Part of a small language model's weights.
Size: width 160, 2 heads of 64, MLP 448 GeGLU, vocabulary 2048, 4.19M parameters.
Training: a variant of Muon for these matrices, 293M tokens, 8927 steps.
Each number is 500 + 25 x the weight over its row's rms, rounded and kept within 0 to 999. Layers, rows and columns count from 0. Numbers have three digits each. The size before them is the row's rms in percent of the matrix's.

# layer 9 attention value, 128x160, rms 0.192, rows 0-87, columns 0-159
097:504492484506539529452507489499473501511495514495495526477498485497493475492509499471519491482477510479481509496465483477548498530520472487460537519516516496498513464509563475533516495483461454509496532502483497514486470507544486517544521529521524502494460508519525479489529548477475466438507501539474487486517517453484458490518509489474468566527443530538518461527465496469527518491524493510456503512500548500498511464518500481506525464520476544506534436496515507515497519503502503
096:516497526455501479472498523487534521512473466492503517521527507490484538536496519489457517479581506494500520495481514541504509501506516469521496493512516524552508458478503465538516521481473504466505491463518521508498526503511510495469448510548495459514522476477506480535468472510469489558519490474503452512527522503527496507455494487532505507527539442450496521473522479465482501466540518520494477531495493541496506531502490477487537487518454521504487495512512471526552540504508506
098:479523476515521507511472506532525546529526512533459520512490510517479508499472492496421498524531498480520502511549506498489491496471450518570480556467491509492432451469539504467470506491481477551486503515523496523540494526473470507474459483493533536514514533474451515499516474500550527492492456526464524481523514513483489525506471476519518513501496538501493508496478485505526480475515493487494464481487483512503521476470498499531521499508469465500474532524541507517512484512521519
103:496505477486491444531504492444506491478467515471479505486478467484509513526526501485523481514499475464497508496508469529462499511449522484512476507477530561496539506568476505523509488496520536540528501499496498493493487516520498469492507513545517529458498515465473531491524493509461481533491565456492521503519503509470495463478476489461499500453461522502468518466516503451507495500507519487505431499487472504453505509455484472527505483474498479523538478467517486480529537518478498
097:493485506474517509518521523452537487519493474461520522481536484473454437447514536533496499499481513486500536506459494499464495509509502502505533497538448486480523492472470480549534515494500507491508516483481456496452534495491496503478507498516511513504507526531494473514495533529494554513496543509503534485479484524504549542553535527473499486480531512516491502497452467508541539498449530467516528524478495508514542517482517452537508499463476494512506534484516504519522517485469492
099:467515502502495470484526511534515463536482504525553476509493497515497521512472506491490492468514494472518497507479514489475502520490463457479445518533484484498547605474506475527523494478528484478504495497506511499495495488516506491521477509484482494517466449470471498453507478511455507519441475498538485536512480517498499547523537503467469484555515536511510507483453508514526511531521493479449506495498476494499531557530505534510462482493496517501471469495550496511532504507506509
097:487498535540416464474447512491476530460490495498515485482513512469505472499519452519512477540500534479544510510508551504499522466513493478518514507511507498499488526473476526479549503473548496506486536477490476496531552545515500569503510494540492482498521483485525506515480490462491493500484523503493492496493462517484543498452494503500522556506491545457496503450507501474474505519504536490499495463495496471456501485491549501487521504501504506532480531514497481505455485455508515
094:532473503498484489486550463506541543480498506519528515498454498515496504490475503469499472487523488528501487500546498510517487524520492499519548549552501486516505513507543498496518514511559512505471561495497499456489533481502484514451504521499541495537535509490458504467476455471505498521513516476517459499549493479511538480533486498505505495513539477468481530496445486527492481498519504466462483528514487526487487491489499516515506537444505454505531511472470503566547517513507506
084:481493503525492448457506488467473495516531494505498492527471501535496480500462507550503506500477481526502540514557463526472518492472487478502494497505491540517546496488498493478527483524551458500485518500513509515532541514462510488479481468500502533529490494494504485550506533516513497474472515486528466539510550475523517493491548503551519481497435552501482570495476507507497529506427503546496501507501526479474516484490520503492485502514510467528524485461474522527488482479527487
096:520511460477504526509522500531468478522498502516491505488523477459466495520486480494452503499494476533476505504478482467478547493540531459519534487481442470493515467487494498509497513530502508457499526468499535496456447467505519520482508518518497502487501497508474501476497496514513512519535471466516488473477469526513497505494520491524554451513504485460448503528502503450486531470469489563485494556501484553496518455481527524506460505475500498447511485457463507545514482497487511
098:519528515474485460514505502514576463513495498490519493508472498486517488492512476476545492467532541500505481510493512508483538550545475509551514514515517453498490544474533470501495482485525467446520519502476430479510510499521521537457444489489477494502513502481512483508515511524486503521463475539484515469512506475501495493487472521482516492497525470518504454529500537517492477522565517510546480492433500528509438483507482539499517485523498486496506510501491510514476536503519486
099:455543527515520492475505533500511504498448498510517500517494507475475521511524544526491560466456520511468466517484485520520503490495490546497508524500527480476449525471501510510456490511491513470461488509536517457472546514530514487479474489461472494532496519494503542495484519467476519530499482518518518522496463535566454535480504502475497536500524544493480464479485514532495499501499509517465539497528519524520572468512507512499461528517506500499519489489524501486470456456502512
110:452503538548522502497529505513524470514478512491520495504545523487471493499526485504476506471492509476472497505462500505526508484481521485486504485519539530489481488561458483492491538519524519467538479503530529531514463485506479451512514523498516500509498439503463549555545504476506471496507507459527490539470506485519519485510511498512532486461540506523447504501523487506516514497505506467513487560516507465504525534473491498489500473505485493501485439486566557490518514500475458
097:472445565474483467495530459515532490470539494480466523497534480496489501465517504502494500497528482475528473513496458484536534475497533511505564501515472502502496543518544522506507492509493512472510479478509523509474520486529498506476482507502507506500497490512488469531484450496459542522502540471488539503554494483444528491486468499525502484495479480501502518546525476481528526499482533503514462466541510506483509496500528521512522507449486517527552560518469480479512507506459532
098:473492517492476496503492456549490518501489508478532508494497523504489494495502530521520479491534520521503485494531493482512503506534518501497485507512491500517493547521534482496538473519495534486516468524532474547530481493498484433502467483539481543543484518454499476502510503453511471473497463516505474470559466561504518485503509516454468495536506504508497458541482446531518502455518536506515471487506494518488495494473569472532505513539464552511509481498493468493520516456508485
092:505495531492497477458511507533489549491496462513495467528512511516473466517510516477539517442501505510468459468495492501536518496534497473502521489457510484508524510493457480528534514516482534452480521506470503471461489488440559477544500534487500500500475503452503520479494516496554463500509531500494461489494498531471491472512512527492488487479508497477548476547532502519497501543495489452478468528504488532523513566518480507477475490490477505510554534469499483516517507505500539
100:490493473544466513524528499508498490478513478499475503527453504484471459510517534480518520522473494524516514519497494541513518552490521493476518473485468495539551501486501506558485498485497508520474495514522512489473496456524481486521501461453486482529495524524516492467536528487528503521509540556501530469513509504498519505514480458501542532500547508489551538498494510471510456500484448519527552462485511478481503475466531518478518498469489491494480528484504489464463489541437530
094:523473482478452505496476491542495491516547492466521488488495456521530497464489519493520510533479519494540498472512512507514520559535513522510516466485534496506478477464522496560473504503445495498504567531516496471509496494468512553491486425496474501513532505479512491485520517537513527495508532536524506490493479474527487485509493529459528509503499434469485539507468490487473496511495447502507454500500483499515490494498536520473475473505496436483488508531512512492485517491497448
100:445484503486502462499475483490518567465455495489475478495428502508516504471514462464489459539509502496503530501497530501487506516537532497505470536509475487456465503509507499513477495497482484518510498493459501512469481488475431472515491487530472511514521476499482529513534532503453508496470455517469517516512473548523503519506514503497487476495481549469434500497500481562491491492520512481493518503510526472520536480472501512486518508485504518510484511547516477549451505548523485
097:480496526486513522551490497500543521481514507517494496493520476480486498468508532508485509462481500512537495488531503507441490483514497504509505492529543518466450526496518483497482476478507514499526483497492487510527487513467490511515480492507478477509475483527493474451493501513505516519498525516509474522501525527491426469527519506507463468525434496540502550475501464450486538492464536530527468500478513462539515516476526487482472566551498495510530485486438502504484482433491490
095:515525471520527516506566506476466474482493474490515514475484489507540501517516520465495545478481491469517447507485497518497508512477463529444489484486486525482496509548505495498512515531480521489520502468495487509483526554527507495531530490505520471521483466475489528521470545465510539458441482519491491520479467468483470460493525493500477435510526504522506480538488478500500556537496472471471462539499502527492569470525495507515478514514496492487500471472519487525477464491513497
103:526482523498466535482561525519518484506500487537464464473510467479475470473487527518535504551498495521439498521433501529509521503511484502474508471481472502482503468491514464514550512530526479461510534521486473495459497515530498480477533531544509508511533475436487463552493510473501524476508508471512537502496509522521478500470461512508524496496499502452495495497528495498463567503479531534509498508507499492550521482505498496502456502477531513541531514502515512519500474501480516
099:477486504498481506487477488478473467464505545484479574509528535502487521496482526454513492528471512489480459484527495477496508479471505537486465540522502532494486498511510479468507458454506478553488521492524481542527511497553508519480518469523535501498491532476505452482512503515515508490454496508538502490520537530549512495536511520496479497528499522491519516511462525513538489526501499549527499519470467515519454534469515490514478489485500517502463504555516508565534461508520504
102:474509514477506491449524526456522471475470508480488507493526545486485488537483487537485501510505497486478451503542507507484468521469526507483504528517532513536514479477536513525475513513518506459526507548537492515469523503521485496449470471511501489468518502500442512539523495439460486471480500485505478482514495473477498510488488467517482531500554498430500533517511483495516486502544533535501496456513524465475493496490505506502507503535441504518457512525493564476488512517503533
097:507483489503501541519475524488491533491522491577477482508513518499479525513551510504534505500533508493518504528515535495478467472478461490516569503498530529517505461496482469489549503528492526520463478477492482492481529530516522477531491445508496472494525502510486508484499506485477509467480546514477528504514478489484506489508527497438514456528520457480490432500486497435495490504481493490467501505504516454509536467502496496517514499521475484514488511510505503456448484579492495
098:500448475461552507431510527463465501504504488544496499475476499477518497553506503476558473502500532523503526552488504508491559489507491495516519518475501506520450486500481518511448499486513505487531524463499523451485477481477536444490502496441498472463544517516515496496473482486541506459537488516491502498457487469507517490467533499553497518488501510484524511484527510491516508496476558496534537490509502499477486493498518496484486490461495489515487490477461529511503463480471509
099:494489543467448536480488433498480483503494487502538486503494485492529501505535521503519490462535507503466484463466486505531503517492498491508476501555460463496515498514498515533523482496524491518521473491440477489452472516529516504475550485511490501506543505464500494476466480486507543465518514502495544534467516481482512442489499510516541489506510500500492508530511525526488582481514516479511489489515496525480515463486532472523471525498486492518521494435470476500505478436513517
100:510485493534452524518476502505459506545504463489491500493501551527480530465522506480483499531512498435486485489526474499509484517507503523505532579504491503535502520469499507541509496456504472476521458509571498498508458491474481539516500523499495536522466525512501503504502527499487492496488515538469435516517514473459549473487506484546471481521488494493495514476499527481525516491526532477491526484519501474504449508473529471511461559500486499539506496456519504506492505514543520
105:543458501509472546493489534506501522515482477480492500459470487435469494513483499481512554487473481527514455493506459459469513531519499495500525503490513540481534498463484537447514504566465559501476495475458489466500491498555490495511512486451488511496535502523528462473485497547484518518514505523479516480484507518491487472519520491506529489520512481531500477469500508537522542527509508529537505481484498512510502502491492502556476532513540540527526507487515510474545509475491484
094:553499478512518499508492520522529535467510457499486506493520497499509526543463509466483549503505508500580523487463459497512518511487496502511505507502487479492510474484498487538478495478533526514457516477525553515447488512516516507505454513505540494500513479433518477501491440491485491476485532489553525496526489496484526511512492533529515472494491536485477526455495469500470480510513541500498483524488493482467443529530477458533519510463522466500474457488518532538491510487516518
097:466495448517523474486509505499512481507490517537508472491503491516518549500500528476509493513543507463520477512482510493528508495534478498485469495491532494496517444476555501515449471505449475482520512526507519480520509519525476486450500534501512528496473518496466500499521463487457485509496455505509478494494549472517499484513436520507490523500527525504520537521511496525448502548531501465504475445500492488466521535509549520512505517522525474475551527430477501487518489467511528
096:526465505495543528533527486536487536516455497543501511535510486494498518518521520503495553444466511549461457456490504529528465467496423478516498460514533501554531488524498491459520514475492490485506494505485540488495474525513496493485515481497490521505451512512505521497480494492526540538514528514485493519509503496478487542512508486532515505460486470558495480525510478520528500471481483495540478524513470504500489511536488488476485530497523476450496440515478512503513520522479536
103:511488472465525468542477506469472477527479512472473507460548502514469502484468480561493512482508446529533516544532506501490502495506506510492504483456524528490498524505527494486485490466482491528489535483468518529553501492544481484513516530475563478482507512471489526487489467543511491508504534481540531492499537507512509494510448492514510462506466519518494468487487451465490461472504546484486502533466487470493516503497449496472516453510511489451506494517533498503494536455512485
103:478518462512508535547469479467507467515524524455509512527536543522505462465513533496486535440486496508505533454499533519519508484533502535553535513493534483570464500486489494510482470495506496472485461489492544540515483469541502475519486501516517483496468500513509508521521495542475535471534501534471500506508504484538507507453514465532478501510495521480482530491475531509539468515486464540515495483502495523506515498533477513542488529539539490483512482502467481523471516509522516
108:473493533455537528503567518511494482490496490453474491523529521513565493514493512506516493532530501474510477489507451494487523518514499507534516471523478520515506504500481533509473497530484544473494491495493556452514508458486490451475473503502522496498524489507502471497494470512431543471523488482518505473474492475470532515477510500539552496497530514483508494546455520490484527458501515507540511529493533484480497536454535479547507537520491486512479495476517528493459516463492488
092:491516469493470467510461548460513516489532503499512507480531537525500518526467482494493509510516483428512506442496485535471476472515482504485476522480487500489456454499512507462528471510557478493472507511508499516530516498515531504498494517539525497476495453492505495486469469462502520481473510537509518461529501520518472509517513483570499528473502531513495507446466517489437485500509532498509524470501528476491477517562437512490494505481504482526496482543497465513470523481494498
104:508494522519469487485491485556516519491489504486523498481462509521488526479527493478508511502497482467510501528487510544486508502504444475477512493502479471490474500503550491526518483475476504553536525545487453519501507486513469496472501501516461507495474526526454508516511487493506516500472495466480512494569523499491519501494487444464510504493534534502470506520524500524518504527577500465523510499503469502458496463530525505463478504516442526501530440554538457506456478489483486
094:488524506501552493508497483490509538515466467512511509484506470515486490461500478509504525504532488511500511477457485525516522500528488482512529520428518491480545571502503477436487515500482509489515472490448548502489479496478535470510483484522517519466479535482466491527484480463476495453508499533495501462513521483540493493483506486481459526496518464503480515519480494462511508488524488476491571499512520501524479466474514497513544451513533533464531496493462512525490463535491451
101:489499514541541511526475498497541486474478486525512554511520496507483495449498518516488500517578496502523482464510507500502454526524480480505530518502498539487474480546527483546524492477447466520471541490498496486481522491491515505486501535514469500517493476522508483532507490490488542471521533544456531525504486508526475535484512538459509470533471474501554502491510464478521506474499458530506523463517518487560484493484489492511517493509503531464478503523494500517465555455495472
104:507496472486488481520493483498491478485479500504485475509476495495545492528464484471466546501454507519532436496535511523511509512488509531533491547493491555482500511508509514477514514533439518431443519486537505535501477496518496495540499484542514495513498458501474481530454514525517482497469475502504486476555540523512490518569558489493499478497471488499495497501489506476492498520538495516491485469499488474507506503533476482510474511505491525495551524502436554486519469478498498
092:498513482532477491482486471513490538530470513484449472512511466490529469499517466512487454548456512476502492514524454459517505491493510472521506483493498510532518495465466458504494480472468491510455500506496473504501508451499469505489526515505486511476529498523482443502538516475529513450519481496503508472506505507473481519483502527525498530491452514499579490547533468509490489497536514527469481541546468520538491516562518502516522498542524480510509503523505508466460517517523533
100:484521503481514481528525517536550510482491469526487467505472503480476484461515485502507470495486511484523483501490477517524522527510516481479526470517435505495524530540499494520516453483476488506536540511478514488481475507499443477532512461517516514540509472519504522516445470523447513507494457532493553477514514476492497479499493473476472513505473484486540519565462522497496517535487488520543533503486511486485505516508499500431477498493520478496505518502544486504423508460531500
096:459542474514489506475525527509476504490514503479478486470480501511468540506527485531492557520513484497503524552515489478518496498481456460491488497493502538460516514585487528528449530477467499549523543501488467525489495455511477509502515458515528504508486520490529508497534512498500489480522535498518525449478500468462484504520457459444497530484480508507512504504535529528470500514508479541520476463493521520498534488462458510494487489471502477521501518484488491489454492535496463
098:436450508493516506529521505468526468498482530457486467496518491482463517472494509476510478463461506492458508522502493458519502497491485522484493488498456530515547499530501517490484463536491503529516527478450449504494476421500498490522478502540513492540499465478479451478505516479478487517472484472473521500498419528511523473525531497516498521554514525494510490513495503519535516480526510525523489521485533476473523492510501475475521484488490481520514540539509519472511538475511483
092:511450514508470528512487473529503474494520486513469500540570486511525479484519470518449511531511474491527503480470458536587528532505505482478508460489514497487511516550491468540526511480483454523495490492513535478465494498512514517518473487522464529511500501548501535507497508497486498472508507514542480461519534502555446523525526525509491505518504506494526509509520513481500518517493490466441487459518537504513503471491492481495466484454481515489512502519472500485467541494500462
100:531482539500490472493478511480476496503475491541537509526530512490493521498529520536533525462504529500484464491527513522496458496484469473519526496500561543465562482508527498533501488488528509495459491495497531487504501532490517497496485522516511491486487485506499551474469487536512502443510480489512510520519514428475507497478541505477477511504512475481473527450542461426498498501502516557542498475488488481459485478482489462487470478459481506506522483474508477502483509478530538
089:492508506513495462522525525462524499535472478494510538453506477528505537531466524468501516469538483524521504505501476509456519504525492499487492492495535502488501505491499503525547500524448491456498498543501479506544502507490503496482516546533497533496483523458517512472512436453499449468513491497552456505529501469510500490485512530512515518577520442531507547468480496527494519526506509504542505476497504502491497507501530482515482545525455485502549474519497506515533492534479505
106:499469497501461531494491502488484472523505506499503515495555495489504516476475488471487507503459487523515437471493527495494463446546503522518491527487505456528493510485499499481476463496514498458472502500544494494503462468528473485484494500502507522530489499484522512470502534539503516472478519534458536513494487520507499519484542456531432511496466541504478468517516557503500578464490501491463521489516542457518521500492496515485531546502519526525539494548505520481504503504527534
099:465462502471512475492475463518505505518511538478501554496493510463496483514464512547520508477499487508521502506464492490482483475527470494510515557484538486490469535499530513484519449494473518516492483520461474502523494483552506492555496488477533534480456501482501468481498499550502506555473511511467501520515540478470509494537481445502471529493523513566486492508503523499512542529504454508507523542467499535489478482557480524487502526460484499480533527531486480495498526481508491
085:523519506490483542480445511473483497498512529520494530528481516517471490570489512522496489519483482540456546527534553503538520473492540491509500478525496507471474493508503493526519486529516522503532531487514500484480483489475541497536524489463480488549479479515524535493477448497519472559512518535505520523485517507542475464485483510466532535468490524508493488513467496500514504509477512506455461480520517489479479496529489542455499448445526507474494529484534529530505513488494517
096:442496516534477457528529466531491485497486518529512490490465452491542516508501461477511477516519559554500479477514499527495503473487492495478553479517503487516500528495482457514529498516480525449541489494546527514506524485496506473493438545472481517512505484507488510497514522489538514477477519488506485473500423479488489473497489498487488496470550514498503494492473540459477466507509513543499519478547484505469500489500518480448519492462460517480498551531509504480514497510482472
100:484482495499551518490523517508501474482521481452465521485518444456531469499525528511487531511500497472508497489481496459479495519512457511491479486478532553491526500495473519479509556497492496485512480499498480484506486520506526517483491509520464509479513450530517502490467500513465478508504511498493531461485550452536483526591491488518509484534482515527525485546463511571523449474497534537499513524521468506491480515511541507509491498485480553514492546519492519496482507515499512
096:462538501478518467485492465527467531496506511491537506535461517541513525544471494471489477470525525522488518514504488531496474499510536548499491495510505508547500510493504495526511575517535512453464470478493514486508519518503502501525513538454509492547462502483483563485493504475538520569492501470464478529484529507499487472482487534485488494488512479501496509481470490438504514494461565505513494526468452481499499486541510481515503488503512456499487467490513528485529515521486488
103:492491452491471473528570499452490507496463443536530499511523499496574495509472480459495519488544495516482479485514489526520515510465476505499519524482459503502480511509508500490495487476497492539477515519485503534512546512495492534477467461485506500506513413507503508516512441458508507521483549463494474536543495449469494492502480487490506536522519471498519494460515517537449471497485500483521510481516492496518467497511469494524491507477472519480511498525517537516509452483499492
094:499495493517520474509503532475467471484479541516501516489493471533522499497422504471491481494548522518500504523513472499505522489499504558487480505511516513517496480514510512487484497486536514457506487487521498521518504538539498487513529507440546495529465488512468503525498484513502534512490481485519439476483536503468536490501525438478471535532505480506471530481493470476481509543506510522533496464479505507512504475485454527512482468562504427488513518470488527468521557514516501
110:505516478512443500510538545483465526510494520478535493514503525507495486533475473530476542526553477489525550556507531510526508491532489484531534503440534492491461496544530477496502460486509481512474512500512500492439479494532482497476486494506501458533502517478476489539495462481511557498508533524495519491469530510474535488503521491518450536525484458488526482521513515506467493508526455510480478503513549503498501495519490473494513545469522515487541521474517516485520531533498504
090:459498507523492500483505512469450488456511491500484496452523435510483492507491460509504501512491513509457522494529504471484511530482510491505485523498520520510532499482533503493526496539517528509511556505506490516464543467501496530462497510510446513506521471499525490476525498466531463543479520487525534466478499510460564498517473490522486556508494501514539515490495464474486473515517485499485483456473537550484490523484483481446517501471509480493530461532534543542462457511503506
098:535465510484534523530518530497535496480533509501486505510533500529498525517496493512533485530468472495510458511493465495502515481552512528517502517515541499502490482499476467557507539494452472468478500480518491478524463475491509520495487539538508498516523526465530497459498531489476490516521464469502466550457488487468464500520540471472508523474512508559505494521515487493497551544512515519530523497528476492492490539455522472483527555536499477509502483527478557459492520513488505
104:442480504556486492500499529485554470503492531518537488463540482511532478440494483505538503501557486462478491506502516518471476538491505467484465456508441481504503476497519527486491490494537527505449500479503489469517505479517483525472457513485497478530506510504500494520498482499459502514500498489504490531516519484530464516542530476548512508483494488474514504525537533538478512491499435499502483529495493507475520469513467533494468541508469471512556484508509472456502484510482534
107:490534501525446480512552480482535507537452524517521529513501494482530486476551514518508487523536485474522496494519509517457487514484534530469494503496522510534502508501507489532505547516463479529480505494490474521487479469491488531501435498508526513504502517483478502474514468459528431520491480529493480506524509504500516484525443529435466448541530486498521452520483492506499524498515500454481499495495470502522519521488545472480470478523497488448528495518536501516505494538528497
104:544494500457503501482494465496504505470514522535494510497512498500548495531491505492498507540483530519500520486505459467496501488503534472517492484527516501512469482480466535464486514557482527500456456459527499517504477555462537493486516499509489522521519499491499556499466511532508550521514505478514478550452514524525524471512461478498540474524438520468475470468480489492516512514463562513478478490503438467519511490492506498481466509513499512479482474498488491453502494513445503
096:493530467477473474546520518509529480461472500494539515508549522522509515515508479412507468509494483483519523502513531512500532516487495515519496503510497493539512550480518470516462510491481475468523502499538486514542497542466470513452451503492429503521493505513510518459482499467487472500533507532504523461525495506497489530503461513491487523478526448523523516477519510502439503527498487481509486448523500516521480539526523480502504457505493510486519527518530485485508554486513537
097:501501494485453485509502471498495455445471469491497526497533517506510476476485518544504519528518539486499503488505522562494528519519471543567479542477548496480497504521536500513482502460523512535521496510506478503500489484513469486522490484525481506496536527496529475495494495502480533565475519562481495505529514508489545531504523544513516497508504518533477514473510507512477491495507511486527469534486485522495443504580523514542513492511495446513517508509481469501474551481524495
104:515511525427473520504487511550498495494519468486477493522481506504466473448478526498511514482505518524548474438516473519529495521481482514529500487478507473546453503534489481505496498532489513469514454490509529512500465488468511487517520511547497478496473535523495502493518451533452517498487502514528508522512518475514545485499499490518503475475473502470474519524506492554535488481507508522533536513478443490530521500527535484579502485523517516484473534508464511513503547495519513
102:528501505482518514504513510516490496519527544456500494508465512479505495506542536485488529465504476454472511551518524483516517518533547515471473531515518449525500530462510475532456467528486492498461510484499460525506487479486513514515473523498513510506548537485485530488486509486494515483507519510476513511500517495523488532556499504501532443471547511535471496539482551485490536471528478516489465481495497505510474552446494466489468504528507486502545454495504497460452482531517501
103:505479516552497507491515513536475460556490554484523525488523515465470483546462528514506491528517477486501515509519512544550541501489493501471479442510482541469527461500530509556498488476473477459440464488523470506478494488511510546517500500520483498526435450504524492506515481498480470517528503553500509487497522494495475517503510547516531487478507467506524538472481487492500486502453455461509479500469491490528480520489482536497476539511504494494508505511520506529512498482487500
100:477451484515492514512533485458555494527538467480527513506546480463533488485474501422494527518527462529513482461478527467473493525531492486454523510517458508490531504489480485461538504485480493490528479489502526495480473499524482501485490512500481494512505473552480455441507472472459480478499545476498533464521508489466483507501505494530517519493546489487499492484482515494515458493540500502555496478499446500461534501488463463515494493479489532497485487497519515543496507498506518
108:498506450468518508499506505514461483518534513511494462524527440561524514490541526454533492459474519468502466522452532503503503528543512531537524516494547467518490526507521490540477494506504483450532504527491502499470469462491513515510539516522523486536535459468491489497504512507502474464498491473522510494505500490466506528474523507516474544511509503498481509502544457510519461490531490497495486482523469460505489516522499522527518509503475518572496517483521472456481470488504458
101:459503529500512495528469513522523505526495471472525488503489487455444506500510517503443459525493520503521508514459496491557483498525504518515531493493523482470498490526489428456511515462509502497513519475530475525513507510549479517550477483464554459468446489531463507493519527520500481503479490477498482491542503462509465506510479503514498492487514490491461551463533519444517509519501498494544479516456487498540512479502480495482496531527515513479496489497478534473523478491476453
101:526471446517570510503537512521559506466501439518516514523470494509521481490513539531503467515471478504485510476479509522487499491493536503481460480493533479487508452480445503505480519521526489483461475493491485465501475513478529541504455494500474502525489542526441519512505515485513488483512498547489487455442484456522496476512480511520509459439536531496501504518507509495503503525496521504492525511500443514515507504503501529474528512487541518520498500493462538509525488526481531
109:536544476494500466507515465511463559501507507472496514472531531481512490486448479484525505530506497480493465485481516546527502501547493459493504491520492485506539435460472462522463507494522497464500520471517515498489516494519517508514496493460556482521450489485484491455525485527495474473510498486480490527492466496490498505503499539485503484516485518479547538484518446483457490515487452552464463552505505471511464483483504502515511493472479495519517494548523528474503518537486475
104:481576471491456512505525470543498507535483516497499562439505469526495535498495484520489484503461513484471494466507528531508493454533534535498494493510535464503525527524530520508495503445536459484520530511509508467507524495514485532493498513507443476495481459504526474504514512476532505467524478469496496494461472506505488477501546496484496502511526482470514499497503479484461527485536460489498554541547471503496474499514502550539512502492483495496470480529522537493472482496488475
098:507457507538516523468474537494468476478502459520513477519498525491521502543469476478506466478509468532488480465521456501563534464480496448495467479490530496503488474564471508538518437510491485533497524471503478473493492498501504488481504482513505481526509489498454508491511499492489508469488505501492504521491484436461489475490502536540503506503514534484471555517523515483507518525536494498503498451468508517515569479485509511503437511518476533519506549508481499472491504494499462
106:455485447519504509489492503503556558523519485484548532510514518475475507490505495486528480523537507509519499478504515528511482473454486503474520495533424463512493486536492476513461500512493464504526502510490528486472510462492519466510560479481467498527482483504534496445549476461504480499501462497490519535535443528523507514511509494504510495464459469502514484515537481474510521495467516488485531485522481508518434468476486478483497479472470485511508469483544501504518480480489486
100:489479513476508507516528495532555506522451507498508520431445486517483528488477494466524520542509457505538500440502553508526512509477485499477528511497496479512455514488509537459511523471466525505482505503503476499472553517496495518463537480527503502562483536494518473524459486504488522508482529500467475474483487469446505538487505472517441493525481474494525482541456501499493491469515470515487534493489514492508473480517513484512516518493542463496520514531492531491481505517477489
093:521483480489493504499550513531501532520480503540507481526461517521493465533483519488530495498484496512517515494483552458503540517525494514529495490511497503498479539496519462509510466514510487489476485486533494508485495460489485458460466461499469435531519513488541467548529514493487536494509482520478533470518544486492537513519531473468519496514533498508473482522481514530564468473503498534517527518505543530509495520495473466479473472509545535545499502520544473453465506471472505
103:496490555489499478524474499494448540489500483426451527483531512528460509493508510533502468498508514511527517513520494446498482515509499499475452490487527468502493528485509515528514530500495497539523517481511519500499529524487493485501518478488505493493521514512494507533482524519460472529532515535491521465479502497483476519524489514479488585515504481498524477520524504562535489525449497541506508491518505491495515557472509495466517449504522488488473533567466461490538513528516480
107:504499508526462542498507515487564495484514498488498522526540530468495511498493476460485490507506477532544492502489505500499505497493515444495462464515465527477529543520479507490499525537493539492443479499482488498502492515571513552512484510495448499496449532469536470463459492514484485472509483505500476525509505465518492526505537539492472502497538464524490557498509505498469479545511484500502486534481499493451527524498530454490489514503485477493494522512501516503481419510483501
093:506513481487507510547486517518499517535468521547524474471508460460520474472501560511508530516535512523464454544498506495515477555496515444460473478516487503482509507510502449511495524536486502517506508505447513502489500503489535487508514518501521484501461511453510465525495507504515519542516473478497487477487492515430509496490512489507515480527508484499522540499491455504517491535491521532535526472480528482535533494476485478528512484501479512523457443513529484505547499549446496
098:530531536538465528507465511476533460462498498483530513477521508501534516523511481512463488461514493486482466514511507490488506487517537465534507493508503453507467487504470498466520446507507476492520475480491477453548455516495501447489479505490497507511489537484491476487492507481500510482496536519520511518518498512534513492523438507529527453516539520453508474498495553501491513532502511484446510528454471528508459474509502496498499497483456484519497559560518469502541504514479529
109:533523546474538486508515534492466511462539541506427495498485486476527501518504489514467499512480525490523496513513441487508533490529539487570513510539491504494474509542531518439547498522525537478537495532493498512526494549465533524515504489506489483482506505518499521501421543502517482504495506480525542486475468495508512558498447491532542513536490494486489492495522490478487505509526525475487508502488511508460519524494487483467496485492475496507512544500476507491473483495511486
104:512511468498459508506536521538568530494498484478506537494510502472474439476497514515499514495508466492472555495531514506504492455481491483502500500506521546487492511492530465499503496474525466530480547512476506477513524480474464518482474470536495479476484537519521468486475471518520524507477458488490491502479496496490482507500524503510521454511501503499560544489486493490510510565492440479547483513482518526500452514528533541523497533491504491516455506519494514535474561496541523
102:507529449544445513533506516500478482574458516500485442514496500534522530486472512505506467517493516501480451478511518483478469530460492469506517486443484513509523491513513506549490562517488492507486482503482491500490487478438506458485485471501519497466485473493479517520535507518516494471528483481475503509459507436480508493493489439467514497519513485514488490538483473506534494485514472487478516529485512505478508491505501510513480537513477503527472497503582483489477491471496471
102:498516499484527503490450489504478478530516475486451494467557482488478524502513542486513448472509496465484503451471496520519505496500503471473521504496479485502506451535463497504451535498501473537493506500445509500493499474514486456527506505463531510510472477524487456493494498497501475522516490493551514509502507528463458478475531503475475486530479539497535519503539481443469501477512469487461485530487487450487496490494536491483499491490464490485546499489511491525462440436511473
103:538476489509526513499538501527500542501507448523510470525531511489512531503501533533467481495548461454524504486494460560555524490488508530509480509462491485502514465477491503479513519512456480498508515507494518496492504479483525471460533551464523545497489576507492500520496515480491490513474495480492497520502515484484493535478522506527548468485506524523486521480514473475514514526531513479505562507509472481525543509447461492510522495464477480477499465510463493526527535525476525
097:522523496517488482518527519503477496463486481479479533478514515529498492476521502514454513513493509487482521485477520510481525487502553475520463537513525472492483479467504489508507539453494489497483485504536479538523524497444492490480490504474493549461486480514479491527508568514512552481498482498444506509497517486495455544487520522517502436450488503470494490531514530459470481533505465476491500502505475526530551504515490468489459478548514483491505507547494477545478527457480471
103:538456527521560473496530512462485491518526525485495528469545473496512462494514497473498476479458510515482566512439505511449494505512503517439491535532505487513509514486464496481481529511498487503473539507530479489494513480516496491458437502478508509472509492529520480501523505536537482482532518507456508490500502484502523513462471524496484542506539526497499537502507519464490459481489479501534521547503493481483553508513530477486471473518518497520526543485453508527494476512504467
103:529488517494484518520489457531524509502539474471514456517510491479486503497504471554485516507497496536525481535528543533456508474514486530480488513491482514495477533496556517505503480518501490547546501532502481484496499503539526488494478502521473511483556459543489470519492470456478497521462462518546503490516539488534492471471473515483497512465505489519485484497466533519512490517559532497474573467513502484540511483495491476501489497478551525512467508469494493509479474461539525